{"hidden_act": "swiglu", "norm_place": "pre", "norm_eps": 1e-05, "rope_fraction": 1.0, "init_std_qkv": 0.0427, "optimizer": "muon_variant", "beta1": 0.9, "schedule": "wsd", "decay_fraction": 0.74}
Each number is 128 + 32 x the weight over its row's rms, rounded and kept within 0 to 255. Layers, rows and columns count from 0. Numbers have three digits each. The size before them is the row's rms in percent of the matrix's.

# gate: layer 3 MLP gate, 512x128, rms 0.106, rows 187-253, columns 0-63
# up: layer 3 MLP up, 512x128, rms 0.104, rows 187-253, columns 0-63
# down: layer 3 MLP down (transposed), 512x128, rms 0.179, rows 187-252, columns 0-63
gate187 101:193140100119159069173127100139120136117100174121160140133076088111133111150086181123153127159171137132057136130137109110125127097112154144112125129076111155137152119085145226128181125076166089
up187 102:177143081122224091111099083140138157127117127098178183163127124129136160125092180080126116136176082136131124152096100162061129092119132124080126157078107131127131123119109145149137159134135112
down187 111:060133139120073194090088178117101136169110090120112146113194119150128115120161138198082167092087115088150123131119145095180128160165147139153126068148171112116070156132137082114109117130068146
gate188 098:082169212180131087174148195135120126101197129133088143131097185159064124184170147050160197155163127136128134129139102112091157115109135120200084085163136141171172060135101123163141142176116110
up188 105:175105074116133176095091101102122157111095160110116108099133150132140147161082108183115154186167079189112097138171151198201109186112118141132106130095099121055138163125086157120140099153100100
down188 104:130101140142156169108121177190066131115160188116158180093082096157143105124105172181081123144186092155126126130158121074165132148079142100168108146097113112128159135147105154138161086202068095
gate189 087:122162096092143169097182148140136153081116125094082170089065104194114104131170154142137099154097102130134123097129097157112109108064130114063058102159145108113127182107142189135126141162114122
up189 088:112149132124133133126111139118122102160132125122182167158094114156163173119197082101186119139099156111168101131129077162085115121128140141116124162104111156135155142163129153133125153140137173
down189 096:091160057131109146155136097095109072105059146085119124097145158152101154115079090157131125128090091122178118131134149094102173107119115104122162148136077146153094174080134069175126181137112118
gate190 098:146097191149111114193130145072085128127142140165139134134148167111071114123079120065163119190148102123145109094151189178158119119131136143124065109206088152125119094147098125087069149138095124
up190 106:112117142162224167124153121169137130099167132150129126132128103130126117149133174101126102097149073143130142203155112178107016085059177048120138127112168089147174079128092120108153117159105132
down190 107:105095140158221176150121132133131114112124154155159199148083137108145141165125183108145123129135156167136126126158179136119071103127127063140121112178096116151186102063078103074131074128118163
gate191 087:087101136117070132117114140118055113179098124156160170172092091072132155118115114152095141125139122163108118141115121144138103142114169162116042104153120154129169106128171147147094115130163080
up191 102:097099151128140137111102115109077094187069115200151162161093105065123113110132175116121124137111098153104130143127140135125143148069086131103092118118128196175170144118174095110109121119091115
down191 095:141106087085149138126113125153178120134148125102166135136133051102139108113154183119122135168129091119112130167119134048118130184120070122111154082144132138127111147067119076116120152113142140
gate192 106:129159097126110081134146104159064162174164105135094129121119143089140107054152109116125044134156154154196124167169131109166169096126152109126062123148136094185165127146130137069138121090116098
up192 101:144132179128147188126144186140141128112119147131159152180162122123131144160067174118147195162121137084135138151111167159144139187116129151126156140096095149019144142137167099124104165127137134
down192 102:128091136139118110144165150073209130145206113131139125114152120161134154135125128143133135075134131177120141140179149149223109140108122090161123120129048068169098092137084109073150049118148123
gate193 082:109113162092098109112137105096092153102171154156085105111166078116071119113141143187154126051127087141120088110154166162151151175108090151090105159141108124092146122130120103095148136136137089
up193 090:108139084093191145132168130171180102097139117125155177207076135113142163135123135072141118174146111134074180126132064109062108091163146072135131132129071105136113098173116181133089138169171102
down193 088:102154116095154114105122132092155095168107118125152140133118149155119172183113113075143134163139115167176105107063116168072125080131156103178169113103094119154111087110156126135060092165076103
gate194 100:114114137130106163121161135141049095076089104101147167072103134107080136161166152125105150142100107110126154139110122160118106131149065091111095138080138098194134145137114109185095142059059145
up194 089:101137091181150131157089136146091143155149081097089141102127137169135135122180148149184130169171101146120135113134151153157102116144117133125192138126125108175111160088127102210172158192143140
down194 097:142100094176122167168136078124118173163150083157081055147125120109145075102123105097144131107164165145090162223105152122128104094099136158100175145201141104112131141093133119117155116108164130
gate195 101:104159178132131126136078157150119133113119071136139131109107152069151113184098108067099107146124124112060089137174118156131092130102142109117134113161195165181100084124134129140238155068159111
up195 103:170114088115140111074158070151143125171073153155103097123045138148091166116079141107044167134187142161198130108115132126123118120147047092117155145105086157075199143097100140170122148183081142
down195 102:137097107142114146118122088100148124160092146136109148086118129099121113136101158194146160140077150107135114166153116107204133104119078167078129132161071156082164117128116174102102054200146139
gate196 095:134115065151068108173158098076104098149145099136099133158125162170089135126171144162111137126082142135196115149179108101154118138133096087145111124133140162211117109109093095131090149078131088
up196 100:162135115088031168160115099099089178077133165116136103093085122136167158109151116163123167118120158153149150125096082121058214123087156133068132143132155112175084099157188140091140123152131059
down196 101:150150109114079136150146151098056190119091146129131139111111129114160141105160123128074166147159155171147146135114111103183153150101169062058145151115191123149137077145222115073110144143130094
gate197 101:159134099115129200099160163149104153107183164165082164135078087131097072122144123098118151157121119160111123114109070132116167149093075164160116140183138126149126084157148149130091111148120144
up197 102:106134148121119182137143105171117105154173136132138121159034133135155087181104191131187111146133134096132140130127125181148130127074122160092100124142159110126163102197136125154125119145122168
down197 097:087174151145103140141103118164174142129136115135132135137113133103173119161105184132223114137154134121105132087153130146196123197107154093105147135143177108117165161131093095133129070151117190
gate198 097:093188168167086104143100082096124188104118120139141076153147135069133146024073164124133155065073125150148103098140135143168102137143155192126182210182121119135095164122072106134155123138125109
up198 095:116145100109146113125134133178150134151087173133123225151176101167155088104153107107094126122179073113174184162138119088181099149151141182205097178148112137147085074159152158134068126104108109
down198 101:142138187108119146098141093197141100140142114126111170160081066127098081125086090098100149107133115109154131109120157123140148096103159116100162118124108142128075167171091154187100122144124111
gate199 098:135061142135113168141147126092121082169124081116147080186079156131160127116150104125174076130129125089145099140143156104107016132102124131090110162114092118150078165134174096061138122078133099
up199 102:096061134129114097201077096108141153215099108186094122125082127104132120164077158156121110078123134110064154182162166147145104135136144162141158179155036075161081171102118077116149169110140164
down199 102:113069103128134092132125141100158153128092120127127123143134099163193140130141160159116089121080083110089151110172142080104100120135161140190141181125082151154145192094095103142157209084152126
gate200 100:120165171128103082092135158088104119114085155157166077076107082169071141125160117089043126125186142210092119156102118177115130127072125081125157119083142116080109139155150129124086139117115103
up200 105:106135177123114136106128125163078104179131114166128093092086105162116117163164129051132146165171144107125120163087133144084112118069091103104194140068089127090162142161146096111091135164102120
down200 101:092126151123151131127137075192148137152144113143125119110095095137136170105131123115156164189125105102134137177087158106106135182086090126106175113089108123073150163145121102124053124172077125
gate201 105:110131154152096097126184137085112144120159145093150110125162171161113123134174088124115089103168092119166108081037149146113080151129101132193119135159174104089092104144129051124151090135151093
up201 108:139077080127162101125123110195129119162134096125095154105050093119090182135145130094133158156122097136097144107135199092111144063087124115115118062127164112165178108097064180196136123119139167
down201 105:146145145125157099130123136131079079131121074083138119105054120118133129077180163126179147093128123081065146101128123103079152090162149116105098112111103174201150173131094172123155134127135179
gate202 102:189147160140141111166150071106181123113139090093112113117114139123085159118139107099141092096134135127157131182134186076119122131118096081101137135170066133189141101144070111109106076111103079
up202 104:128125147094123124086130200188064117125109137154144170153138115135142117136133123141084139137116117140074153065107076186136115072141124203160117120130169130088092153117169101178136160135167206
down202 100:093135154138130120126111217111095100153166174129139126168069104156160135124090114128177040057117115134082075106150078140086136081087121142166137133098089126146106103119113168169165116146191133
gate203 096:189134156113131128134116101169181100159075145191118159039139084116116097111104096122108115083170106124142164140209117106132155095139144060155140144091109093109128069084145144153132113091114119
up203 104:096102159152132151148164170102120158119138092114121097155088145152117127127154118157131137193110127115126112126070175130124064168122080156076133100141152213094119131141131093133090083141146152
down203 098:160140112066154079125084099122154093094050072169121120044123117119102174184125089151080093097127123082105123119149153123142133091106172131156164126084124107175188094125167135183122166144135135
gate204 094:122179137106157159091134147137151065127100129156123143137118162075153086156131118095102076137174165130125105137168128074082089167115086097136120171158133137110147111084114069140144077110204126
up204 095:142137154113131144161117128142098113127162141078071083090124102073178105145125094088150084094132145150123183213101123098121114131146141155113122177117141090167134057111139094151094128115182130
down204 094:130116174100118132131103137152100043112052087181102113176127116161114140109130148149103112142142133062112142149130164090118113204078089145100104121108173128127144121097154166129143163142218094
gate205 109:108132122069147174207115168149139159130106087130108102177118116161142186078140098164150193055109150092189110139146118109109133174159188157134140167079131188164163193180146081113129114098129094
up205 101:116086102157149099097212138138095127133107123144115150144167143097131136121136164146176118139115137109079103103154148117143094138125067123081083077154101124151096079100125248101138160161075182
down205 106:158120143156090175103185176076144192155155082151147127180130132136167154107145137161124175107125145134146105100165078124092116117141076116097097113160091192155147045083078127103067171101136131
gate206 097:158143148120113161147086112118063101064161112101166103122165113116136114155127124151094135050130173043115096112133158126156120185125084136178101130089119171101135138165132107163167102130156099
up206 112:148137112133090134183106079191102118097123134113201103144157112111113142145196094154121170093125165091126122104170093085126108160138122132167142059093133168130134135175172155174100122139171118
down206 101:117137141075150114139092076185174146110147123116146121160116145131096127164187062177159164135133164159163145134164140127193099146127150127146171106071132166114120131157204143207125089092151118
gate207 111:189126165212120160154145117147113137132136109147081140112136126116105090085092173153123121121108148101163132154152161066121160139162084162140075137128150124116167064135127098087184110127104105
up207 105:136190138161158120135134162156073129143141108075157157183154174170168059152060151141136145170105183118134136146153134070150089142127095149141062137129146146121116083129097076063155130132141089
down207 104:104081082150116156166080145069127123047139128136142121160103208121100158174140097155093085156107146101150090117118144118080101089122102100180172116090173145106154110098164076121090083112139129
gate208 101:101127132142084154154114084114150081136135147075128140131131134108088158152129059089150103149166108159124120123152130096150121178138103171136139123097107095068091131165113126143087112196095144
up208 091:115140156126098068115165130126139106145105152108170145100181070112126129107153084137119112134093121121134111150091102129132172187112169129115134195083069197109124135170075096133132091112154135
down208 102:125158160107113089128157143146125189111126133072066152145197101148134128053116119179151155159068133138109123159168165135129171142160157146143121146094105172159141140157133048164129121117129150
gate209 100:084154130134120020157128149124104151121096166159159090141108112097117139122117120137105187163112096101110137105143032114216138075110135119115073096183163126100150061119107153130145098203152146
up209 107:089106131162137070150145144103120136158091163136113100120103103136111099125136094121129160197128065098080127061145028064186170079098149147124096107177158099116137088123139094097151099182172151
down209 097:158075132164130053157094107132125121173146094130102094093151155106089104106175155128164144238129130102099160103081159116129151107124157213094131069170121095121125087118133078105122113116148103
gate210 100:097129144114099113173078100125166119136110136193115131160105155096116129178098110175156094138146104119117081139144134127095134182052138145135103126052143133118108162141175163161114128062104104
up210 097:122103085116179105125115137097121036128136144088154137144134076116112112167142118022131121181122117115125080112094128131153141140066069140142153117142124121115170153170127138128113132112164099
down210 100:172122074093172143147119145146102127171104152106147131135177098077128083152136171155110098127159095122120124102147078160139158126101075170129121112085121131100149132180132159146139215026115143
gate211 108:109119165189141115084239160155174148175069103181136195133099131132106113086141122169117125115165128109145134110115115087137125071141177149105113137198097177171131104105134127070110100099111135
up211 110:161110148128161106149145075116124140136170137138104139107109123108134065136027157173121088149166141092149142180159204133190169124091153119087125086118115125135145106061170089097151184105125123
down211 106:070101164109162164189099102046126143124128147114137148133143128161138132206174103147108146137123162108169098122142097142116067120129136123121096150140172082104168178113173156194170141117095107
gate212 090:109130095166089124089141114157103121125075134150105118123153115141138114140104171155132111103164125123105136132120117069144125120164156138138151081099165171144122102123166082176118090174107111
up212 101:130176141078167130143081159099142162114157118143171114163096120160142142129177093168094157109102140141102113138080122158162140144125131110112147109166117110135145179159153190088161187072169164
down212 092:123194116101088137048158138106119135096149173137146133173117129138096105162142133183105128085155177081108063081166168148102113089069132101145061110143097143129122136143095147165113153137138112
gate213 093:111115129133095142146117152148076143176131124096117092191086123051106165160110178075123175069110085170174147159077087158155117126118134125151154179110097158103152071120095170115094104123116165
up213 090:131121085136128143129151113135121162131128138141142132074079151162098109120168172199194093099205118119123165133140211175128145178089131064077129098120158128132160197117123130144154151083141122
down213 091:174078140164075123141117132115098128127151120140105115103133102119138186101141067110107104090107127164161148211085116089047122130059127128127122097122164121129109062162140045154133156127134120
gate214 088:149120167119157133170100117108134128081119087133154056136101159115157209066179070075106184144129165097156087120085112149130090145134164085148132087122107070117100169158116114118106088141164167
up214 084:066109165123086143188100201132162158185121132167144135063120108054160188095116150137165164110071194172157132153132148117117114160124138132162182185143163157143062098108124089181127120142162148
down214 090:123143136143087085092189080182171071103099082108152111122102076071143119093162104155066114091101123122161102204138135081167149139125159161096137084113171150116131142099105120166194081101087115
gate215 093:122137096181104142118144137115201119076104086089159058160095150131138151175174110186135153143116083137142134106090146086130093113153124133144123144151128173171145120063157177094098099113121166
up215 094:155183128130158211108091149157108102164101107143090074150137144128163131145138093148099186185071143086168134140113119106129114182105187163104087152136138106169072153117135131152090115159104188
down215 099:162110070133146140120133142133193137123127105110132098186121146126123157167113137159140160133137136182132155113116087042142075153097094144146103180138149153098096144055160163091110114103090060
gate216 098:114136120157144124142139155137105142088095114144170119180140119195179194101163088117199107131155188107086098192117071143068129124086124147100120155141101067139180127149110122113109161131181108
up216 096:199084125073102120027101111137079142137133177142082149129148109156115146130138154091152146144092141099128130133135075073122102178142142136161129139062161061157144122149113205151120109099107132
down216 102:164135159157178139108166138117112113153197074121194124122132057113137127165138164110108142157160128095142119129149122108106125116142097159091109119126130061177143085132043165161130149144125103
gate217 101:123099136085093099108162118118165186191117130180115110108176096123154059126152105118079094134164108106164056154163160139166122176168148138140055143152088171149154111095116156151110118079156109
up217 098:112116134167109134140092137127141145066139114151111141113045088138098134094183130133129132152137148121080139109154152133185135049187158120117167192140178100136107139148173123125148199120132173
down217 102:099109133136082141082130089063214189130133130149150130163150110133119131148134157103128132066126161133062136173166083102137134110112185090110147113123136150102153155136205174151168142165131165
gate218 093:092093115125101100159137180117154137117194126105101107155083108133117193185074128134176117116124166083111168114152158104096117137143082076112099145139110139197167149128077158148137144104081121
up218 096:143119128141116185143133122147113178145095116121125174130129075110085144165149078112087141173090144115059085121163104076156120121112124157115146139158130132096079173147149122130090117190171102
down218 096:042073075155087133083101115055149082137127119057097109161113168131127133120157114071127108104134098111198121147143151168144134132111176111134136158196098152166140139136113148127143080141114124
gate219 102:145140115123124109152122098163139165164107163127097136119100133122129159129091113123136172128143177157136101113121131120154082136107169063096069117174159129149156098149145140093146121164140139
up219 095:088124091073089155109146180154120131181133121117125144140155092109140121161129119099116118142084089122089151159134092064105058140178109080085147119138080114208131109134095137065137124148157066
down219 095:135063112104159111096119184069160161230105065089103161161109108184139142145147093077096100113114125150140141154112110144117106116125098109111074099105111155140165148124090118118101126137188172
gate220 111:134084098152117097148154135106141114148185136161166118141067156102074100134116112107117176114075092095158151142141131058081131082079070124110092162147096085129137129112088082086148078110102118
up220 108:105188183119153145159067118157156141083094143092096122155187100147178166108141153100145098124164150114085120099153130172152078144149143104132116086095166196099071148106122130088101195098117152
down220 106:118132125142106163114126146072176113131112150158122198156162096172128171124129108123144136099140144086107141153107129110205177156085165083188184127143112154163155145142109135132091185176130126
gate221 113:121121185114140104084084109087144158117109099127100135114155130100131212153170131108138090112136126129093144088145136143095134153135110118172084140127158202072097180163144148124146135134181095
up221 114:068132116151059145101109134139197109106128144143161149148182148105097098133149107092149113168140185119141100113159170190086101121114101121054163116120078066135133124123070159148121120140092133
down221 107:112145125136063085112125113099105107108104141064185115093137106130096093116070106162115173132063115160104093150134165154131124136095112111177059110093121157163123127122144115050090160136136125
gate222 105:148067193121130186219121077057172150106135144194147148149142155139092090141182093113096077102150147129114089085161118127094104163095131153160124102115097142078114115146113117139126076143139138
up222 095:129092157115127196125076115059076143104135160101180075107155134109131079085111148128063107110108122160067136071121127154066119088132097103149164148152141155120108143134125160122137173169071125
down222 095:166056147188140107157177111131129185136158114135103120160151131167141139057149122160062123105116139198103128114162175149150089088082098157136146112151141121183126116155120134112157115113070110
gate223 125:132130136103110107161131187139131204165108135167096126100153144169100125130111182197111119059156239140114144108120074137099147141078094105057148138133112180114127155124115098097129120131130103
up223 113:129114128143083124134072128127182155191132173130109129082134129178158114089120138110211148118144139111139105167202177118059139126100122153095088167090138126120196092154096138104164138096104094
down223 113:140094113172072132095110083199119164163108113078156172089233124089101156122123145130111155148120119071143133116164108121070120119135135126150118119093095165118169124122124133141151096124124108
gate224 098:103151151134100155146149134114141095086157097131118142151086098210114112156125111125086111141149152132099126145121093140099141082147067124125106201132176123147132069141142159111172135079105103
up224 099:140138089106138146119052124128173082135109141177132129081125119126127142131171179172160115121134155115161080085135187096143060176080082154129131099182133134114110119105155097135092114137153103
down224 100:114121110179159111130102141149119054088165159133071157112133126120113071199133194127128064102157153129145142084136203124114126125049116095115157121156104149196111145051128159104120169120111172
gate225 097:084123129172098091152156145122070151084144133080124115175106088145171116113093152134118163132095063151146153134076086107107116148141088146122086136124089175117105139151095121101152127158129046
up225 097:115117171143084081131115131121164148124096144215182153058117129130168145151095162093120064148116074159113116083129173135135098122049164178080161174179108148131116099143120139093119048135162152
down225 095:192107096187088146184143078156101198155095071107138128088132127089125100124123149148114148147127092157112167149142136156224139114102093120100151152142068135161074165194102124111116121120138090
gate226 098:143128151142099105166170134141125191149113159137161119135076140129141155135200170112124182146123141181125136120135078161108108137181185104106159142098155178169103169135105147134126148076122052
up226 094:098081145120142188098119159129162067183126153148123104140195065116139123141104138178124152100121055079182135108163134144109136118131157125147081179164107050096183076137160092126210162115053132
down226 094:158173182099188115134144112129076151123164186153099138089151143107164172121160160133105140109170047074122112144123118164138151137158102104116101093105119107103163071100161104133091126106141144
gate227 108:145162134146085117109143086105035092139146115150049118127100084126138024075073162133097079086125172199089086176132099113100124114158095090120127130136116091150083121184116104137058112075148111
up227 108:191146072094140147166127119128136107071092155135163142076074175118149153159098078128177153182160097101168141127136103101154145135122130105120116141133095137109197090090172140057185116128107122
down227 110:171125099047154140185132178142152099088130134138173068139124186104157130098164139141161140134142115102152162159092102083144154106090140184112122147126118183135130079068121145070138128159095140
gate228 095:116146201141137153122084110145126169062155145130090133125126167133078159110133157185102108067140165185131117090144158140161141132066101097119139093124196106116115175143119122073154122104088113
up228 090:063133122121093148129138072146136079101114117156091115083111076096132083128124106137121071171096105128164085149089139113152103123149099119142119147091015145103148085156119100114137144107167138
down228 094:096155091101151114116157087179117077116099126115162078087082117098167143153092053184146097170200099113147120134073129152147092140121088090110083148131028145131149092115115179091147111125108103
gate229 098:110166149200114127077130184124140127193150100130081047126176088124125093118103154094141119117164100165154089135118084147101044079202103132143145135170108106101118095168144068128130143150086093
up229 092:143124112139164131069120119123133122170147166115061112094177116123105158149094151141063110140147163111073138117185131155181096110126124142166066113153076090090174170112117130118123078074087133
down229 095:188124117197120146102159139174109130115086176079071117160070130175131155125116129150046146156153176139095140097168156132204149171090116160069087155150096122127156134098162109133114056113086135
gate230 100:117075137157152102137144192152114107123168148097087143126138119198163129104151180067111131162147072098150161095117121183136118074123102090132082121159156166137128104098107087108163180162119092
up230 099:128161164121163046116141133133148081122112123128066121155164065083155085062110097089097129131121134108125140182130167112149146087112102147142187086127137138071100111133130105046115104095116101
down230 103:094131119183149121104142122157086086131145148149099141115111095091118152128102104073069157120127174098156119172106114110105188105121124166138136079117146137066077173079125043144097136116109151
gate231 102:171146119136116152167054098112129111070104129153160115120107140187110190126116128192137119095080162034129096168187129172151148120072156167144132088129130144123166117122064160191171130118151120
up231 103:118164081115168154161108117115170123122132164132136103157154083153134176074080113168184106102156165126213124117159110171151144118124148098101134112118133134058129103151176142142101114126154108
down231 096:121079100095154078188077074119119118107145168078114128109180126148135087124185134156106131115197159120109080128188177089160153089113149111108132146121078053119122132145130122167133105124082107
gate232 102:142119159179102202094151160151143106162109171081133116159061073102112096100114151163085122133122124120080113157151149142097189164182122074096130113145129120161155135157181146135104155091151119
up232 100:214104096070197103157183125096123112127123177149109135063077102187172156132105126137177105142130104125167124063122124205167102107123072107116104122107165159110143095161113110114103142099064122
down232 101:136138145147125070124132125054079118172137117120081144088128162105161196165092114059209124112155126164133146123173112095121050129073124121071124164148109145067081136129102071069102130165112128
gate233 089:141130078125084135097153118111110107156124166167115133137120192059130133173118133149096096094139108140122179145120143133140139140170090109106143159080168179072128092125113097151123146096095131
up233 095:179177146153163067191141152034106150156161135096132101067181163084116103082118129096107137130099088140077128114127157078099125129115149154106153142106049114176130150083132091125106144106164131
down233 094:089064085110133117127123129121166114139184139109067140221138164145165144092134139156112160092154188161131126132110193072170159134115117070135124204118126158165099095106162119148134092140116141
gate234 104:162107116159127136143095146142109129109160107113164095159118172135201114063116102106136165091116132115116088121124143059179134129096156183060165147144118174158115144138090115122191078118130107
up234 103:109178133088132116145131128138141185155117143157051095132136102086080123199104131150146139142112169155131164133102137142145121157172146111146108102127104171170166109058120117146093187174142120
down234 099:052173106107119156113137159045110147152140129139118188176133126162110160131119081124099141128111094106131105132140093150148132122151170143099095081108168160176191175100175123119100133110107191
gate235 105:146155118142122153119132123180180163156092171112115118173125165162089157219101165193113091116108136087171128145169081147145121158116118105093088101128181202184174083078126119166129145156145100
up235 096:138158100133132052159100099129135206127164125107100154174159086156131132092090155141134164089132176143118071128130074150141151102124073115078118133101139103105091149128134111098117201093127144
down235 101:147114100158064152139094094118103136134086134078131108156178111161084119179131160128184098120128118161143116120119170091138153125059115095106145125113128168181114114120168123083138105119150139
gate236 092:052161112137182084138163118133121204101130089117069100139141107068175098091139104147120138094121168168168134134125148119141132146069122125048132195123113075127076110122134130094100119133113106
up236 100:093123102111198112089123146128135208143150127116132101119101186107134090195122093194086105075175140138152150115101174124107087132117206115087106173122088118174093122113103083119136150157113144
down236 093:150124059153093135121144175180088146121191092165113087163124066115144129193128114182122103184145106123209183173155178158171093122149206153070154186153158127126148086134093069102087118139099118
gate237 107:070181044156138128087134096121114094152165122158073132116184159193215123147132175120121161071133158127119158107106096109110106138092124144125173109068117240150101153135166113131098098178112134
up237 103:183063223135140115136147154098156144123083119091154112120127137122079143127138083083150094156090074117153077190167172117125133065153100128184087096140129108117169059146114189146094135126105165
down237 099:091167159146158155095135100138131128120150109141116126097179184198183108159116106138072126056130149173140139116171139152095087133099061121133142113118069229134087133151194173148069111144084142
gate238 099:128103144146102102183114119122105131114119113089101165125150105109096062106083125145165121124183088160124082060154166180180125151149142060165064149177111068102123118149124131113129144180114043
up238 098:113172107091124206146077146119101131106159103190131093158118082083139132129105116097154091102061162107121144138092060071087136156138059042073145139112151124114124180158154138123042139127136111
down238 099:110175117170157119095155090081165101113109060063127129183175142120102142133109078100157130100083108126151181133138134195113101192164112147078171095096135135045100137076108115141148091099138109
gate239 091:085083121132127133113160186138099163103127159109144099159098117136068147155183075123128124130118098104156129116176126187160174104132130088124166116118115150161116147124203178132166123134055101
up239 086:127136200097107166150160111074113155134093104165208126176098191106138103127141092143101095128122200144121101125150110140113109101159141192136144128116116098148186174146113063129151119146122110
down239 083:157108137082114080143077140086169117136082105116135141080105141176134082145090118119137161170209155109109106121126160171091118082138123162157148144085097109096192135179077111129170083126104193
gate240 107:148062120097121124139157153131103078166090155160161178147149102068123143145119138116125131126181105139113098111080100068108132184154123123112134133107157146166115146166099134112162094093122100
up240 104:188144144084171106170139140150120188109158143159147147100157071142132108129119111093143061132153155148139189144128126179165082109140118153144113130127138149198114130156140125116081104082141112
down240 112:086101115143125127112082151132077116158074126089088106166149151146153138174131110170088104069070061172122098125125119081100141199147108065151147157128129093096172187176113114135176108157127144
gate241 095:139209140165141154138133143125115078128174132203088034135132121142123183163155127107102093095183094118132157111200170120126151093076038155169150129120148106103077144101076156096124135123149108
up241 097:088208140110146161108187123134138075127156120138098154141138095179148137149129112117110106108161130122146133177129152137120134102113077151117111100091105185123134103091112167074106172111155156
down241 102:132173117061130142076099148185109091097154156139114112139139101144090142145142105112134139113154125140137132146129137060113087089131129167085129091110123152098106139135068124121152131077161118
gate242 102:169099099118172137102166142119155122111100174133104103151198098114111135124122174155161128153122108066124124092127050182104130137128129090193143185083127135146128161092116135159117107195110138
up242 103:129168162162130086131055126099128130148057081136131162099081162145176185100142100088125100121142135160111121127121174081171123104127140164093136120181106101118102079125105070122160115126136138
down242 101:144184148100150099040124174171111157144142136113153186088126148089158163106129086125142061184111151156094140131110141138108174163173147143123140159139106101162149131073087112106148056153114146
gate243 098:198166109151113133123103181137183135153129150067147140137109114093105126130124111126155079131045138088092082152118123128078138112148133177179139195084108165152129107168115181121090057099113145
up243 103:173143102168118107107135173176164120154127138111221082180101097141122128122083107109083142176102169078085131122118157157119137112167158120156104140097114181138140145171139204125158138111137146
down243 103:098134171153172092115119129129117142202133144181122150115096101125086147110127107109139162168090134119152155160126143093178165062111155116153129166107136116136135198144135124077149138133104158
gate244 100:108144088152098127066143120120133104100101159152174142089122165157139153125122189101149172085174088099132105172128127154139100102135119124201135144133150186047138089046173132096136162166136077
up244 104:098107100121070143088168117153127124100168146103186127115084161170159105141121176161156110137124134055111092133157119121183103192128126134144150144135164154078116133053180162181134139079155102
down244 101:168137186145106148172100162144105153148146080131088119143149080121140108135152150119075064136075131117124169125132085077179132183116110103081131136164108088112154170156153111092140150123115207
gate245 096:180145157073118170092078145133104120135119156113102109128096133185182137154153150059081164090104138074103119157123230119116159081157178131155166138139076139125135143085144150160117149218098127
up245 106:188154129162111129078184107167107080124108061104119116144138120121086160135145118104132168136127119173130134139099130125171091097126144113130097089117140152178128211046109198136131136138117141
down245 104:107081095127061137104187117129159109149119080110129123125149182117174164074124140139167092113145101154131207126119107120095158134121056127126145097128113112136096069104108133061084136164125128
gate246 091:137134173151119063214125113149142160144125120174219097106045138169186097157143134179122110126122105120116104109108084163103109154156080155129161091105141145105188164171086108100089132158154153
up246 098:147145155101130115184126091094152195137169153120137129123120123167167075143126173195129134121095140093108104109132104123078191117097074133172161194103141138095144166147129173126152084175124162
down246 096:178121140123088099091145071138143156084148141160135103098056085109211135144131123173162193130118150139160175102128134115143095184166104097132138112114117115169103181163122124163081164104154160
gate247 104:130102072102088117091123117110117068114068112129123101110118132083162125116133153076064119182157096148140127093056170115129124122138173121120113160103083098150162126089137146166078153165107143
up247 111:163108077105128109132128086113086160109100077078147095179061121099115099102168085147091160163183147155103099079115175085141160090136109133142155088158093095157155186161134071173080142130134136
down247 105:080170127111113071136106111099085144162202109121098204168171122174088175127127090161167135157080145172066127161151120152144166083150099128120136119149189158091173099124140095142179102137139140
gate248 093:130112126139163082169090160173107140151170090145137176158129102129106098150134102072131145104111143098131167172136153130148074198124092148105109107114132121151141143207109142122118141103099131
up248 097:102173100079090188093135096086144169139118180079147090128113169142143130070163152195129149138115091112140136109127093193151150126112170145138171188128168114119155090070079084170123128176155197
down248 098:086151113097124140127134119109142066125091108067070086126157197117148175097122116155155145074127102180159120089073137149130140074157147113123155152132155133123150164088126108151084063167090156
gate249 096:125143118127068098198086113087168162139155129130080078129136112141126162125100136184135137075100078119161063133118145099135128143138074177108194190201163134127103105117189107137137113134073146
up249 090:057064115137088129049117159148149156127154121088127117146135122141121120083100117119103128102147105111137112112132117084159152033128128148170129139117075128105161114142110102126150210166156128
down249 092:086088137143118104141123204168108073139113103137094146110125115132154110119120111146085121128136120134148076129122091105156202102139129144138122109076061126138176078077129099125123151073154181
gate250 107:123152097101224129159137147131139104140090022130129113142133085063080115159128070143120114093106113082147134182179133124178111142102121130161119131065114069141128167129117112130081043119133146
up250 104:157116049069125127182064131047141084123122092141109094129120021085125111161091150181101149114112126083082085141119125112134078143088192134142091187144131148121126151124096155140116120098120114
down250 104:121194071058116169180210112086145106097103081151121109110112111131166094153117141133098135122116114158141089091153130150171102101168131135167147180109129094132098131127157132129077057135099105
gate251 101:116124144181069159167143137151133097120094142123175098145081098124125111157128069121187160145118090064138127116135190109118045155101108139141132099121151131135130167066175130174108171197139114
up251 102:146191094142130163152141113180090179144072163124096167104149086102111122088191143084139100053155147141139091108103116107115166126133108130093142182094074132124141108138155116129176096118104113
down251 103:136154115096116143117108066158134140081116083140104088062095174115162147086150114136090145131168136197083129091125102125128152176143166151205157084143118090121184101154122192169122103139122143
gate252 090:137158154156144147138092141123145127060161132126145125065075191156132111148099175178123180159108062121162149136074128127136120119126118087100130138103112154091122101165117116168081068171112098
up252 095:120124073144096131103143081181163135173083128138108151186159121121133151077173059150172060089143163165120100087198102103193089123172132159146117093167090065180155139113157058108150166108113156
down252 094:126138108149142119119161158149099159183107145133122151134153149080118161162138106122131063116155158126120113157111154109115044075132141145172106173153055080118134079033210126108164144110119130
gate253 097:151125156141074153143174117093083084120115175155134159125110154144227104150086179156143185113155045138134111121178132136141074120080077156127036138145110156116157097131116124174104105138134104
up253 092:095121148160064113107156071133066082137149157136111114102158144100129098189117170170122153149125091140124086198159122127124191158203151152136123125129182132173095154046118098156129181113096167